{
  "num_hidden_layers": 13,
  "hidden_size": 256,
  "num_attention_heads": 4,
  "num_key_value_heads": 4,
  "head_dim": 64,
  "intermediate_size": 704,
  "vocab_size": 30233,
  "hidden_act": "swiglu",
  "norm": "rmsnorm",
  "norm_place": "pre",
  "norm_eps": 1e-05,
  "positions": "rope",
  "rope_theta": 10000.0,
  "rope_fraction": 1.0,
  "qk_norm": false,
  "attn_scale": 0.125,
  "bias": "none",
  "tie_word_embeddings": false,
  "parallel_block": false,
  "init": "normal",
  "init_std_qkv": 0.0373,
  "init_std_o": 0.0373,
  "init_std_up": 0.0373,
  "init_std_down": 0.0,
  "optimizer": "adamw",
  "learning_rate": 0.00144,
  "beta1": 0.9,
  "beta2": 0.98,
  "weight_decay": 0.38,
  "lr_head": 0.00894,
  "warmup_steps": 504,
  "schedule": "wsd",
  "decay_fraction": 0.729,
  "decay_shape": "pow",
  "final_lr_fraction": 0.05,
  "batch_tokens": [65536, 131072, 262144],
  "max_seq_len": 512,
  "doc_mask": true,
  "train_tokens": 429500000,
  "max_steps": 3365,
  "dataset": "wikipedia_en"
}
Each number is 500 + 40 x the weight over its row's rms, rounded and kept within 0 to 999. Layers, rows and columns count from 0. Numbers have three digits each. The size before them is the row's rms in percent of the matrix's.

# layer 3 MLP up, 704x256, rms 0.0368, rows 319-532, columns 0-63
085:521531543486546532538520494528461565510505499459495574520603446416493544506464527541471503520564465502472527488452470493491471503510532563497427473466499545420576521547573518547495588460505566
092:496534470432488482456487520499475438481522496520505490535436516492466438511474525479478551512503467514604551440479570472518467471497506541506426552496492477524545483540535512498420482510449557
091:454494527430507472533474568462479535502527533524418512485547496467593414566460525511484495537551527497515496472495476440458475509494480543553494547477512468465481546478623501505553587495464496
080:487479514576432512520495553514465459473554481487505532548468500540519561551448492517536531540564466517443460392558472530510515525471552457502487498529528516500520486507559448572506503540492542
081:446513555407437457480541463494525446525441535508488577498507542513501530480494542397538457460560479473595499525474521506589551517474554546446517500455518602562516505462564464491500564537462560
073:555490412566479545493547527528477485523575468578445506463485512623469531486466567520486505433542481499466442513538566494481498493478472530510447518569470576493469407513497539524480472464502450
096:524463562464484480474536518512518414404471477450571482489563509554401529544480545448464508520496483475473582485465543533579500600515534538444531501598520475521560575486490502536433517483527516
101:571564534512457474536508558532494495481496523469499559613480552537459497569549546441530553437482415497462444575524428520515561461553562559447567474510494508519496429499522480427505526520525479
094:553513495526460474484455457534449491458554507561521475519548492458470498540453432475481610478539529558466497453523532512557420532498503482472478506528552494477553575474480547516519465463469584
108:450562445477552452461459548460504557526459604470450472471516497491548441555471538512516456492480439551470507475525507493522492500500457375451496588473509536521491499476457482448529513486437446
119:470501510519499488534473456490490488541533580524432526492529502409502478505404492479485520507514525481474487492540484475504507518477462490444500494506532504492536534469547527498506493548453526
081:495526442535500548549426536497516558485534529473481503485561427524558425564488531557520459495526468506464470514493482454482533446484490547515442476499490458452472458550518467445549550523430524
117:509491532521580472533508557539514563548501486474492501515519458522517515543501519529505516486563482480515438461540491507473441493559529463539517431458499525452517497527468487524533530493576497
092:507503544527522544494554465481516609431512506506498542537525534537513529552493513500506549456500611543530477469445435544481493449532444523509506532534539483539458567586558423495540482490459429
100:390445460437478569547464551492455553486551472474493485524476556492481537446461471509491572473439487468464488575461392470485465430486500496480404500496493555511498466511535544428500425477454491
093:455513441530472512562483521499439507491425464532492535432494497436556403508512407592496512473512477418532536561485592475450543444503491456457513508531461510431493488459459471573468533502487487
114:486458547561562467587469485512578481578452539552470475430545426437523364490484492455480442466506481440479494512455500437485480534514427488524493494558521415528443504540539552544458568487469543
085:487553441483453537510525579490581467527487419521501521506522475445531456571513485491504505547470509446544507525515530451567529455537507472459420570510494390484521516488493541482497510455491465
086:540569533509538482476538533502499411467570507532473518579524528470536481546546445465480523507486484580503519504503545476456536484575502459498463513477386516481416455543537462515551508510537498
077:509476576500540453422491537492523495467554491434466475501365485542484446462552516476547463544486533464528533488450466509543529526559532521564575460439474493418421512508520470469483524578548465
094:495496486537486482470513498462517482432511505525513415457525470483488487525540548591507500535502469422513494552461575488533470545523476486515567536514414521475504541509482495471453484515535495
088:454513473508502604450449547485479526476505544449542472563498527504516528510511490531489498475435498496518519441554477503506439542471475504525519489454464480480454478453505480516516496465477431
085:539476476575522561513448560538519522561500509535470555437520417495497495497495492484479485539532443512501456511454531443544576552506539480457535531506487448450443525510492495452511525468459544
097:510454488528508495504498481581527477535527538490479508447544489506461495443468495516534532560426492433535491502448493468479519547588489416535425484526549556526558462484507470513503434493526454
095:530483487528578508479547571522443481534496497527524507523471454568477532487491550591510452500534524476545494451457484543500499484538524403554543444451533529477464537540519435455492504570464517
084:495541501506520521456516533457487497545442481507486457454427528457524538509617447560500455484530446532490407430584526474554455387470525431517415568464478490529473518515536528526485551490590574
101:486566486445617553461463514438539580542500503532499504491521470494525504467474550487481477574481509529553463461512474433469537440414545496594478482566537549539568504529484496522527521477464471
117:583500472553453457555553493466414535588534509457495476542489456516544502527553457438565508573520563503496472514433493575513456479487472472506491479458529472479519484483550462511496545446526508
093:506534494508523492445455469478452478490472441540493474526535472465490585437527534496542429521449573564530530527504497489575472541478444532509450433485472471547521472471500412504510471426494509
100:467471480501486583446505580432454559470525490429509424483503517468503542473469528537484478454507477501451473460451482550528501396462532487500493435460481503518543497418533517488484503479566501
077:415454531498473473527551573496441478493490490500468417560501529515485509565508533496555490462562504495558473627550504603479486481509526542491559469442508533567519483505515514482458452506499487
094:522515493522530467474537497407494515516499458513441499502518478533505541479512552445428589529512386537507499480461465574553524480527472502504546528428532508532525517509505468496471488489514460
097:480414604481468472484527476456551570470491498521467507466467473461554384563467477528527473470469558381533506490488482473555556478559536541527505482572420520511491495555504445535472530492530551
082:525409396467533436480508464443512460532451550483543499544585536507530476473436570517477422534486493462450490546468452524482492485520565497495518540447433570486456610497419527498453519560525459
097:475490509495567535504494528519499499491515496588512484544424534571421525416491488487503469462479478512552553491487485515521507445460503519444496545547524524481546468368481501504513476484468579
105:509506483463587504497467554513520551485452513407499533480547442482526419508566466582566507538520478483463527468466467528486503522577544522496511527470439444473531519445488583488511503527486508
103:505500404569465518475436521489585462510550463515578501535517439525499548466528504489549552471450525503468492484453486521544553461496437538480529538550540557501504496519518546401495467476486527
074:549545521475525534489478483564476506564600469503590495437536530437519471538483446520508549470499510547503478550484559507506553453532493415487501503503473486476527451514562470513461477508484444
096:548478440465497521477504451477464501510468451457537437512530457560541495483532490505477464539496494443474516569492537497545465503422569493500527482507481484503481470472472558527487503515552512
089:489472465481600578475516556526467564466505508379493536522534480510514472526553525512459482432453481534470478515520504587518601523592472456493521511425542500440465517478447501478483499489592519
060:571527587563519588474478437575531467499557466528508463512517532492483484498417443519532451512508442553503546486460509499519444546527553538401575468533510502525543474476454567508522549516518427
089:492533458446545489488457461552452553481458483527542451455555464429554555490440436523476436453536505423442558530484477512461498527496520454517491496534550521570440440451515573470499420541450492
098:488497449477510532551517462458514515542461475492426518561503474411564530496501499522450485539532466517465513484602486473494446527489551439517484530542470484541517442476451506435546536481390490
099:424452491448478411521430529556541504554471507516492458483515561512507466472511493480489450490496563439509564513491502490538533451468458512514456472574546509510460540501479470529511646439486420
123:583519423511521459507480533516564524583528471507462488533484403457564516536555459556586508510523419464521459506444506460490460498587442539483600516503540517436447454510502479491518553511546508
120:469560445441544535531458492514490552564481446513476540530524410528556461517435479537513485516473518457498526499486518531506488442512424556541439431479450427453533530549508488473540561491552453
097:475464542476466452482563522546505529493587478519528503483545492469509477468454481431523512517532463517408488507478462589559487539485468494476556477495509501406498488496578425500428520480490484
091:478471476471538472571512528512551523533490489478497452428555448456517417430453495467507483621403530475512474497454440498509487482489527530511435469548551490395460552521531500501512532435465468
110:598514424541500473420487489492496480536478526427513499515532567475508514459549527505488510489437518555532558465568584421492521517502537519455471546537468508506499529397504590541481390579533501
074:557507447488521525576496538407467494425450501477454468455463481485526497550540472516510512499481480501565475439560535539547533483538488487532568504459516478514563588467501479486550540449464479
082:509463402543515467469487521530514473502466489492499504552491587543517523439473541513481577431548526491460494548501574440587559419509467421485495520481537534509568423474492529496451523531506467
074:540528516428513468504530481435514526469520511445571450501538492459490487465440480531515471598532483435573462537388448536449471500524407569450428461491439527464475499539480529528542511527471482
094:534458472445492496492585526503469531444457518525510405504502454544511447585432541535448507505510604525513485399418523490520481465437528432530503452428526539523497531470538537508556508510463551
129:465509497456566485564542535524463535537550430536534531501485446468605525518507493556509562457528513451454440460504482509489469482552469512555494469476433505458474473579526479454551566410486427
113:508470477529516430471498465528522424505516579501450525465488521446408440475490502485484472535526519512454578525513542394591485517512541477407486554515491481501540496387488539504498544522466537
098:551428563572487480555513493530569543460486505497480524503447466569511475498529542521499508481514520502483459543560417541575488494533542462426504485461596478455509508524481488537481473523563498
094:549483435452525571578525577532477475569460504541426542502515520602508497480525532587521430500539523473463461487536470491505533488441464552488482522519501489504503467495465453565538497458447608
112:516535453530479482467519541530563426487483474520459546475523506481446485532558496507475499412511473500569520498543575446472504506442519538495537522508509433438454574459446505528498467524547490
114:472453567483504502458522564491441547522511479587494487493512543514519518453432515481528454571458529537509562543534511524531523513482473460491493457541468516527488603587490388444503449529499473
099:477411536472560446478448408430517554563485457496530552486447517472465504497540585474481582424440504496479479476474497531502493475504507539468505457551491537425449527481469496440493547498473486
084:504489565457527552461475501474429499530509502537450547531514508483487515566466571575486430573487573454503566559518476518465523532453497475531508481454462466499507506491499468515513502461503499
086:495504549499499471472531411543531469571512497544521429482441512512475524474503539511486542509498527529542498628480482535453572462545480521507503476536538571564510521485511492435508479501516486
102:456550546459507457466560519497531487424597465497531463506571462544494435492472515428531510519571541501483579439487533465574476508498529468531449479472431420464470476482524485526489468425498495
094:443529527472450445421464546494483439461531520497442527546579568483503479507555511523448461527610517505515460466616488493445516508494444561383538504517442540448444512570530533556471492573595525
105:397451431486508528523567451492414541516472504485399497532536470538509505461512511493490556489519480538499553499542488506473538477513435418514529465552530528587473424541499544556478385465462553
102:586475543594566481456521474564469478489543476507517473474458543579492516530451466430561466583498519501514478531520536412505486557509448440503490507471511483493458487510543452501479544514512512
101:498449491504509438496510548492498509486529466522509430565495563463471506484426512527460479484477518443493377459507507413476458515459467519522488427530511518526508578510531554576521394553538499
094:523500527505510439484543538490404568548493459550473537539519470475541452501437494453536506504488498485520510497500474531499431553474479510564506534455531481493524404564526458445541614419540491
090:465502452545472520556543536453546554461445535486563501452527474493507497524494524497525544452529472441460454452497500561488516492542591498516472490509453490534482484495518553502486522458415473
103:504499519545457443333467464536536535422506487495475501507500530440460543542489535523503451517522504621525522560493523471502526559518511490476522551498556432545512554472440514476511504494558605
113:477519476566468536548488478437483457539460450537544553468527531523503391514504538518533486493493468462476514568578471563542513530477499546487494474479461484515579578520469452505516522490459480
083:433468539478512538475526502474529489463535433588470437526477514465475525519474481505479549579517482484462507532424509616541577551446520446460571529453530523503530463505440433468547441526480593
111:540524443543482484502459466482520505480466459527485418457547542404460483596507437512516500584431456479525570614563577467535575488513473559428505530505447523471493506458424502476465434449459506
095:477490486447509589475534497507458504474518511541519518513567549458518484462482492559489497545512493476446472513429482557526456434518583515548409521484506470478527463523525482508466550469472539
101:583448495507424478430505470470613531524432498527489479554534520482505497538541533471528505504476465457484444439506439552560502477550509504459538557534547465494441484486466516485494503567522564
097:454466494438518558476477473450485497472468543457462552492459491444506523515496549516516495496478469525436532551464438442560497535565538457500515542502475556468460506520546485387493606615519493
084:497505541448521532528474461497477492529485446467519553495561495472571459514472388560498532538503458449449484491498498527505468454481433446548510497476461537443527544482519484481520462484531522
046:547479604440444466484503548441453537492520469459543539482492534532505583448477443422487487469531425446505486505465562436486497504505509430498505463525524520467523493491585428553513542465514548
099:439464524459438463527503509439533494525507524444522503503464498498532523512473516427415529537477487433489474473499484483468525553501580486496530469530527546491564527476513451481500471505439496
067:364542439502424496494552462523506519507550508507520520525523498510513477461542601497535445498527417540530497541470493395495513579517471507529519526523533445438488553512483441537518423519511567
111:515497546467495481490501503522521558553475500481524558588467462485532544557501513528537517491494501486437556532476513559480528519549525541604509499497543503466532475528493459558540537529513448
107:553515515565497532487581501606571502501540512521475515415471479469493487414552481521493538482527509492496488543481459535491442498532541545439512531464548565536534448559586540504498516560523560
082:535469449531580426505482547510462567537494498526523476515464517495523477608477465540553483455522491518528525515459510555494532478502468572499580513532525562533549497471502460554462443563511484
106:464500553539518591483442503513476448534518438488525512479478463475486513397535490566561455448494485441554409530460484539507499550509545516501514547544486526519511527459566489499510479529478405
093:486529473471497497559445460539417570554541511484488522490535467462576453514542456528498539575473546512483445488484454436526512429505451492543460489463471484509412420563598561465540551481519467
095:561438542530516537457524500495477473553489563475485433532494453469473463562464615557520483485498504575434461523451425481502454512528535452445540455500526515484472499495531487540448531502492525
097:582523563490554566432444509581536441545469505557472470507589504514488472533478496501497445532497542520519487529573517516486507554586532411429494529471502506503472478472489432494497480505485529
103:511463467547493466510453468448475466570513593495535450549513537505531454441493519508614445438570484482478500536511482439560426550482472470502508524592393495458522538511496526508454520489444433
109:492535529517517521491569560541389497576477448585453498517487506520465497514486481529563498491522523533528481498489503494492467557432490504496459457482517440432508553511467454471514495448470473
096:478436504514518473551562582563556517516521495453492581493494423581463485586462500424480562529495474465475467450536457524515519528479439473521553449537511483502569569575489496503458506384450407
073:507491490467531570507489370526520472455530456465539521487521515523495577532501480487580466518405495458487456505474544517471407493533508538551494522478530512498513576542555548449504526550410509
087:535597438560514527472462542478484445552492522524484396562440522582539445453535540496552441520458533507546505480525553456493494532422540517535516540468552488412488425484457590516512540460461569
104:483523527425476456576519480471496432508541405462517545464541427498512496500482478489488502541480548457479520482496488534463470510486389489507493504468464498524553577502501506511543472398459500
064:468454483507513458470488447493485501486468517502490471485496530462514516459537502506478525381457420555510515513487512436502563508489470475471549495559504516537480521510405447462495550473556512
103:593561502544514468505459373468509504545456534452480508483522477461495495490422564581487493499546550569473503520493486461465360452507574541484539478461474469451522452536574503482543498518541449
086:463402509542517450464506580476539532490556499506512392494477521549480544524522571459527472483508572503435501461435473525563462496499425476485464474463529497465514466511492448517510510500549577
075:507455445500469529528466471482496498486462526493504503378484477518449443516554428437515460499472475532395558612466481510528490509546526422432470509523420498488480554478547520515532503485462499
093:524482513513483554553503525517430543542478489403437496501497580538576525544421459616496557598545500479505439534523540535489553491534486481473538455490490476567522487479492548525510461489523479
095:454476456465444510451542498510566520438500441514495569526512480481510497394521479551438567429485531439434449498513430529498486468540552590492410462563579493477440531478483579496488492512567467
102:628487507523479515462507424488462476530440542494563492510486545452463492502467514458533456536453547582447480564460496499575486525479529494472522524530499490539513500430498460574463432595450535
087:536571533547519500502480461603443432414564522602545465476467546577406474504550507392531549516425507546452486440481520469484542495485490488535510521550511573506527516534477546503516444519464501
129:578550489533470530472489536538470467548520468529502478473566494469515416491397502493511474508495455482432524500548542387464490582520465401486497531486401429496505440543484462475582518492495537
085:539469410546454494525475464494545463503481528497535488474485584520469576465516556550499502504514501510461461544476506521491516495465469537468485583540591497545508546445505498531436531544562493
088:509552501508530483576480515487484533473459465445522499581521460418543451497557526472501412533490459605486482511430491487505538473607520519555558509495488535525528442468525482488509564421524533
099:528585548506517507436482491455551489456589488571555461488595477493504468575557561459512548517459540493482460541449566505549493504475527491470557474554453508509415517562540443518416490507544500
106:438445469537425511554478471473527459527458468490601499496435537564472599492476529462488508495520544464528439540534524584460491478469498568485481532503528604536541534508514531482483410543431399
108:534477465487519507445467471516342563614479550526437533516527502505473518507491534522467530456472455522531522513496574488550470556473546467520476465522541485492553467461463468475537504469429523
065:455453466515597510457472495498531485484536475494527468470528430405474473458461546517514533502461529463401523422432433505495497456506513510492517484492466442510555593484487490475435487505562496
115:558448432464505558500519510479490481510500521494600535522467526511525483481555498546453513453462520508553541471521543496482553479510520488496483459497540525463461496472464526493481508462554466
104:465543531621467479499453540470547523439564555539442517536469526483481459491583505488531475496484472539468535515553455529483497457515463532524472559490403483498480452419534486468466465547512521
084:480561556504521588527528464489462517458505528472461512448569520471483440536504526458538479502495541523480588411464530539561535527533460515572518498448484470558515456490484476459452521445394483
104:510462485518633505515431452555466498523506472473522527512499477519551464506517513513531451452543505468431497566422468526497566513468507479506474533574488535439469563502572484447503451516520545
093:472531521566410504492440540523550516515483541503515550486514558537535437559496503474501493531573405513502471502532607407497492537487531502474441478461453468505469421523518524540516526478474513
107:502491525483417501489456531479588404514510541456532447498581488564535538478485544504499441623526538485503555480537586463475523496526465461497527476458480502532490457537547517533474453536498487
098:472447530507502492505531528475532477520506566590408533437454478469479446501499537476510442526430490535447571527571489460470517533463500488459500540532534485503524529480487478489475476510459530
093:576487403512462487479499486517519431452464523493525449499513488516541493515567478415503526527444525508478481469460453488559486508560474486441505608501494522567505502442537466432484516558487522
066:458573499489576505522498530556484510508509501474526462493474422516508398507497451489523548544512472425475501481509513544468526524546503464479562473486478468515485484551532459538529544467536535
112:536560536550402470516453523517556429434464528490512469511489591477444465529522525513448455485513492524548520513602508456508560500514555509394540503458494480515501484477571569527486477563479515
098:478543517500520540532500510431482471537504494508457511527525463499471510499515457497575490520473476475518490539487458572508495515515500514542471476506466502502510472515512488518507423454440485
076:404529485496477457528546532474537584508481493494443479489560486541510395575470548489496529544484581528505537541502482539394450460560467542532536468532577483523440497469465536506575551510561521
107:482519458552417562467472540497550536512552502527520493547435518445527511441522542516547445479526472481515496509502477473500496495535497549552535539529498498492397435503428470578488527520548484
105:437461463483485528502501452516491500465491549473442547524521542582532493468569570529481469430500530584494486530532419459521529467539447549585541482466433553492484543464528479448500456515575468
114:493450519473465487466450546528493472526512480399525446542518537469521525500456484510527468463508471452495503411655490529489454501457471493493443603491485486497546532519551510480529514506509518
077:507477536530478530552535431436519534560557478533573499454398427619535453524548512560482557506452429532467532489503478525534494505482484483480476515517412410508513509468515526457502500432484434
099:494466510533459565537485515471539548593539520423562501538500463534494540442486504422525513480500547446468488581456443565465482495523515529531514426481536528500541522529487432450530511438501543
080:498485560537486518477488521447512491458481526567538484515502406473445488520493543550476472492540470499545521543446532545501589485498509445484502512547452524457477486456501512541425507479493480
092:468561494548494512513491496501507472548520519525445535460465528551480415455488548546486484459492480419517473451543458423479435565594459526456532488542406464543445468576501464522493486470475465
118:487506459485530402473526466486551455545493583505464482487506557479448534454487539479463527522486520530529577480586548489552537574494451501478484529579509521574446536426481538541467456586489503
086:596466552534480550491462447522489450500468470581502546524494497547476522463587435572560469543497452515567533538479562415490431482477537412476535495476505504500487486488547492543510505413470486
091:418504481506534554496506509502525564478513445487546527466445469523532534499578556528471489442354486475554456552511440565487519471576468478543496491509455464508480455479482514492505478465561461
117:494426419435483491494467443454467456498506499523467477538513502514486538499483466564468572538515585474510557561510555546520537539472535492525471478518517496508535475431461529572486505517447501
112:497452432471542525485426457489435508464507511467522529499469506487517492545541480582463459446495545513534528475451571454524593452462513503481544497481448493470494496501432444474473526514479551
115:478539551442467517511487546494460547516487462466485564545467404526559523532532468493546506462558460491495441513552459468512503511569508481522502448495477489452494445538536512467539540405508511
085:506475485510487539570430494481483549518445541464444503471482443565464520513512474476445458483456453530567553499466513471471449543494492524524512509441558537534480502479504510542521511496430508
073:552475429508561581513556468469503544492518469475597487485478514551511477498473544456463479467486554469539485521390508497504448484456501461537476498533526438471537540485511549532483465579537447
094:433485544576430500519501548415533392492475449491581478508463526558467495601492547421450473484489503534524503433527500497505464527513509514525535487516535475581544516473555609503488484471508458
106:489539496587531516499497522572579531487506473500566537466508482496506534465528488489536460481503459499463507593455468460556533489504509522465496460516528558455443492565502480470536518474512481
087:525533516521425461535420567448411498593507494464608516568446487515516513466533488491520487484465541546461513525527501536494457520467480483469528545463474547503495484500453519532517556491531517
089:503454510493555514468487471438493515500543471502476513507522461532528519466502485494503498546413535549436489560453492508436537432515385444508539503545464512536481462575496473430562465486470471
109:494508484504506586487437474448523529557560393516578484491466512418472500438506516503529557464565487491493516554505519563502455514377453526474499519543531439440514447495498484523499563457522550
121:477478447570517550540510512488487527579474421505494515508464435546568542552528509481495541591528463469526503503490521468441468481530414509466507415456466482470484460563578434497526553421575482
087:521461476496558479583471542481560490559488508463497487530606490519516501545454510485442464527591476559437530517491544516481525378496449422499506523541465512508506534583449482487483514470521484
098:418445521525516464509518535436464492460476453597516532533484527509460480547434482503517492551468526486525468494479523446506481536539560398535429460455485499551525494502466494469494474528517434
102:536503483523460531464493476500550511509553544516504465496555488491536529478533512465488438501524497498428546496509538494524467528477560495542527511465519445473497547499503463476507508502470476
119:483515526490552480520489501517470520427502574553434502543487498453506486524490516478522528501583565530505524534466486502489488535510529403470525457561462451509441431549485465501481521538496529
122:558576498573584526563602524526440424523472561529440505452504454548490424517521458479503483474499543507457471536558462500518535511606478504549439538524490572533504457532514480509487530456521547
127:531501528480504459489523453458526507560445559473493485430468498414507508509526467562557473428477474500483473542446450438433503512486417510471529497434499529490448437514582454515500475476517497
092:530572493525538452489521456563524483454479534508487499475526474502448473509506493472470601442418496521406536542430576473501548462570478474531520508521539513477477495467465496540514405545472493
094:466537494509511429482443448537489551547464429509463485497429457452550490514483468479485490517509552441446459497543528453504530533504489495440468488564442480470494536465466584422465557463488446
118:477520483430555519476536513557492488504574447500522460483524519390534503607496452488528531560532521475538421519494507505460460550548545554517545515485479459502572440526483518460533451512474520
113:486487511521524438516484415497443454479515552494397496482485492526499442501476522507482482493491560594467550532479483497470426482500458501522447485556508480498551512465479525451581464471433576
106:537519531507527574442481480493431509372545490559503555543532526546465592526505472510500557468508593527507497522454498549531435435479620448501498527541501481530482505506464480490477509519523480
113:528496579511528504453473491499540490503473596490489483514446426492505499449545428534471460420527429498481554554432488468497561540480485460471555512494505475567467491504472454478513441494535510
096:490435464557420503544469509470518523483471550519507442567449526538488568512578505535499479473482534581476498521491420489522547512460449503506589491519534534508530536487502479521453500481460588
081:464525500540533531477515494497509561564516525526477513455456495585487556534559516543524456549458477496494550520512506544440472551423458487511508454453486510478435475487463530461505550452474412
097:486509541457505523472509488461436474509435537457551526520428515421511579520505522458448533520472540458516451545522527533487489533459566505530490459487439558543535438517543468468458419527417492
106:526508485505577486513501423557511497467529496502444486606447498509520565464548457511457501407448475531544456525468538463498471456428525430444445520498477542581543439459456537522570529493441506
116:425500440502487510463530500525605539485523443555547441474510512546518545524485490439490533495512402531592416474493528488435477512513484574493524517546486489463480523530533480544493428544423432
098:504428501495473521478442489388477568416498477479488512486515532421517518500552514523444530564468466517471470554502376472497452513569507507580489426528431565516546558583521438411497516426469470
123:472488522489498520529486461555492521513437451493514509516492459500537512520455510504528523547507511453511507480407453514509453469483540498566485504494457465429541524560499428476564555458469507
119:511418528493521525483523490476535556535455526448498480438526408497528536534530482557502496472485429408443508524467482486550505492549506546469499511527492475517480467510495523473515562541536536
086:551560532444533508491506522534460478487502497459429447495491525483463550490564465472507497508500447548496472563516546460542470498564450519439431466542498547537486455485471501426505485537575508
077:451440551483510499526479486520535502477538454553436536534441536455521616454575449532453487466504455456479519547577535588505482495473449533499518485463507458457567475559430540506475459517430478
095:537512485453476590469487533521488468454510456481481540555389544449474576480526518541507529544499529496559510471495484543514490509509477545576508480441554497415521548490501492500540504513509436
081:504469453504537494562486452601418536446484510455550538517443425454511523544448439512495484439516489469471438502491493472503500485525529462543581516469425534496547430556525532524427547543445570
098:549484458534464469538466450523494426545446496459528486461554448528513484477455495485560481554544408562551494573541479528504450568439470545469602481470508548498569486483422449494496505460453506
120:552495382489477495476515518510458485450538484485506462414467415504488542469484499511483485485448537432522549520492559543473441572468562494467500462551511487465485508510571561485483486478505464
125:520497470534501498499473459459510502504511509487583485552486493485558522472551455490509519521454548500481447470495572520426524467452415438555411521535506450508519422571542511468530545487495524
096:434515491494430464490568506440506531529525487543524481474424425478576491557524473542527532538481464474541532481426465527444487514496483542579491441474462509477554510486529485464571585515517542
105:510488552445519459474512501489467508517475492471452516469586478449527377528442519503459472505553523494516485507506483525484480461484545501511482499467422432476455468575543486497489511572610512
102:505526500493541493554570575554494540483440508488393508494524501440465554550586493502578527499477583510480471474517524498495485634497565508535527522517513497479537438530513474522519449451466480
086:548522516462434470507487512520430452497547510493508491515474511506561465493441437481519564512451467482450501456497501504511543577435497416480483482412498455551483437483435453476497454497424502
113:476515551520487517501528526630527488519505548496521428541561466480469513516500426530492468497481463483554549497394561501505479498533536540550464508507578555526487498474485560559501450455462544
099:503455509449537516484525522521495494545479455530396557445486513470537453499489429567508476499469535543467535535495518482505500480523446516500460509448467499508572549490523499390536517531475464
094:513466550538444464484499505544494477439460529515522469542479427503474502544532470418465541513479433485451496559473518457463501540574489486462532525507480525558501506476452438526543452510520498
117:529527498498542477492548466447451453470482508436492517480455516463510555487495530524478528529529525548512506532533482553515509462480575481476515547496494517464523481508444537431502544590516506
086:492388507468425410495552498485448519497508491442490507522480474505469554485593505512502476568464494456537565559460527488579454495454465539477521495493559483551493475480485483513471440474532497
074:545522582504487492474512510449483488507514485486540577488530479549526506490512486424490491579433458510533523536598555485428547417531511542524536556535462486485513451482420497533512465515514470
083:492540607515479504516546467515499458523500529479445531516529557571421482503524497462504555537560507466468578484587432463456432562419513467417493540474489493511553594490549487515507548555492530
078:514505532490545553512498496493587419451438503455473478487578423518486546512467537533602475520440471499472563484558526535495447519498575506459521538483448490480488469541532543540480460510497587
095:484467482552530425525482550504473449482562468482510516570508507511560443502536511552527493543551522559467372555582536559519491508514596473500586514460480489485541524505488544467515515431567565
115:513473470493472478511527475530459486470509569531488491497583414536551482534471525499475477496489539527483597476468512483543508545576536450511510525481473465527502485486532454465468512483473585
093:509460505455461555515522513490494529561502521487561526531442549556519506550514492465490477473478565515576529512466488541462499465445490441576564504460505553492547523522466460482553422548518447
108:487520471441516503482447524472451440563473466410408495500450462468445521523442434542482438493445535468486494489553467529450466422404544481494432469505539515494488423499475544522531440493515468
088:470546471477595485565460560507562485514523559590423539513548507507498409448443482507529519463407555458477418475503513493529559513544506451476402473537381477459454539498421503485450429500524444
083:532495460470409468566471498479522451474520548485476478539542500546449539505507443546454501435520488488548540468529497476520408487455489535463496505514447475532519526444513572483449500527513550
104:476554465528459588413444451477479474444520544519521512516471583514503557459536467489495511483531491586469491461479493492477505421512468447503469515485526457519507534456500566508483458472543532
105:517468549505530522570568501561525484468493506498430489462522411430503478498540425516541536599516492503498477505425543542524464474542584487397464540511452417453522554469580452546489537423430490
113:537536609452495540529553490509528443440521558476451485484521546526545424490509471505539449457531527517528544466419508448509545493564478540508576518509475520490474439491553502551517503498536503
123:522538447510545508515468465565470450502536434430533569530456479600526497437514497550501499461483431572443475484500483436486562493535525574521580510517452521468467453450510442513503554537509531
105:543517489529484446430535557545546540459536516464483536552402546528518513478507404548392494486516395520568439542503473499443517541486532560506485472453486519491511488527454510506508554532534488
123:457493507553446540498512621557541500524521455526518418525539413484485458552454531446511476466487498489505567491535464512525485567476521501490462503527490561469490458520502497545492489478469498
075:486474540504448482510516511485510441546491544531499541520544517544527433473491496477498481415455428517444511532469496436495631516481458494522566563518435537507442477508485556491515506434462494
083:486489554464461521564540609513479546420522484467567371500516500445550467472468456490515483517539544404505471491540545486509539468535580519466497533497502508482482484557521544511514501530525504
096:384534479556557543460519498446450463479545484514446429438577519478526474476489495566491550505496411396508495465517449524453477507480550440493461460506416484474487537496478525445506483410513534
095:507482422474429528482507537486499457474502488562457489541523492510471512464434450535454524518508457541567511538518541480508542518472572494445524505530473527509532510488436510591418520520524561
094:471577516464510495535523524494457489467457470520459494480466539479516527488476498535516529502568496408569430509589506518519466604503536540512503509478510496482529537445436573534534569501486434
058:553483520496525542482493502550503461467474465399549452502494495540497543457489509446543487535538507518488520508517543506492534517473471494511549507416514510550461426466461485515426534529489537
128:528523462502506524474506479513460558512461464507485525495447477510483561485476578559558511473516514507520512550477494469521505469569580579505511464465485604521483491450446453453482508520508469
126:512452514425440453512531433484492425521512518477562499481483508539469545468461518540514534480510558492526569475510540502496458552431455469475511528534517538515523512488528550491474390514472490
114:547496514460411497462465457498471499459513553454525476496528467587582494576477541487492444448482459485441536505477460456571483507544482442480562496492480494507404556531580446482519563545511527
112:495555509551513452509502489552499486464496571456490558507475484528484486522508434460416496462514458519507480502460492510473547484525528538531464534462440537464556503495492477492510516494536500
091:500480503523577443479532517437540499577490490539470471534520467533485565463489540489489453464502482485523476551523502492508546516521496516455562526510478530483428573455479566435502514567533461
088:441536528515561555414557493498503461433543494531444486478550532434472510505508426485464450451570507536517555458532537459498463569465553482483595516514581543534591519477474564636463522503511532
113:525537510463433447579578519508503532525478520494531410423514490491500426565441489435530535450481412540446446479563555513458555580580534549506540545483482508478483450535487560483487529509451540
096:496503515556484454531490574495517550565492502517513516488559422517478481461563539406500504576473444513594418525525482509466497482554530519582509531490446483491426496558520525453517458468518418
105:482549484542537455502504500463533556475553459483415603493502467466512479453493480525465469460548464487529530526489490487483466526541514506502456533435415529515493461515431543457546548482473538
094:537529483485466473482515594467501506485539486472554497530446530579496494586465531505459429528490485467489530492464516505455472459482524441525463510500526443518525499433478461470520519428468506
104:478550488543567531577478515519469539579517508546493512524544460481577461610518489449522516471522502517443464446432479426508527445529500481537522467505457497490508481499472509449574565443500494
058:514493552533480536544480481516565534478470539489526474412461531430505413605453484514429493423529513501485512482423463566518482443606544464529523464503464431526504532530539537535469396495481478
077:471537544477522524553508504532450492447561480478487462491458514484456506459513484547482482463461494500455545442424486553476428517397459485519497497472578548547534495548506481511509573446505566
057:488472404563584484518486494493531503500432495461497431456483489492486517527509488522549511558461490505421444475536475504519502454515469497575432489456421482481460521485496505457482509542501455
084:596472510579523528462545496508546531482537451577550501528468481553482522491505447514495556550511476496525452545482517516464489514498494527445474456514493559510496518494461438509461534451557532
107:450578512481492455448470444426562461523550504402504458517524506494504511477529583447489504432520503540522481474517589539502477514539463494500533481434538481534490505449453508480443568510475522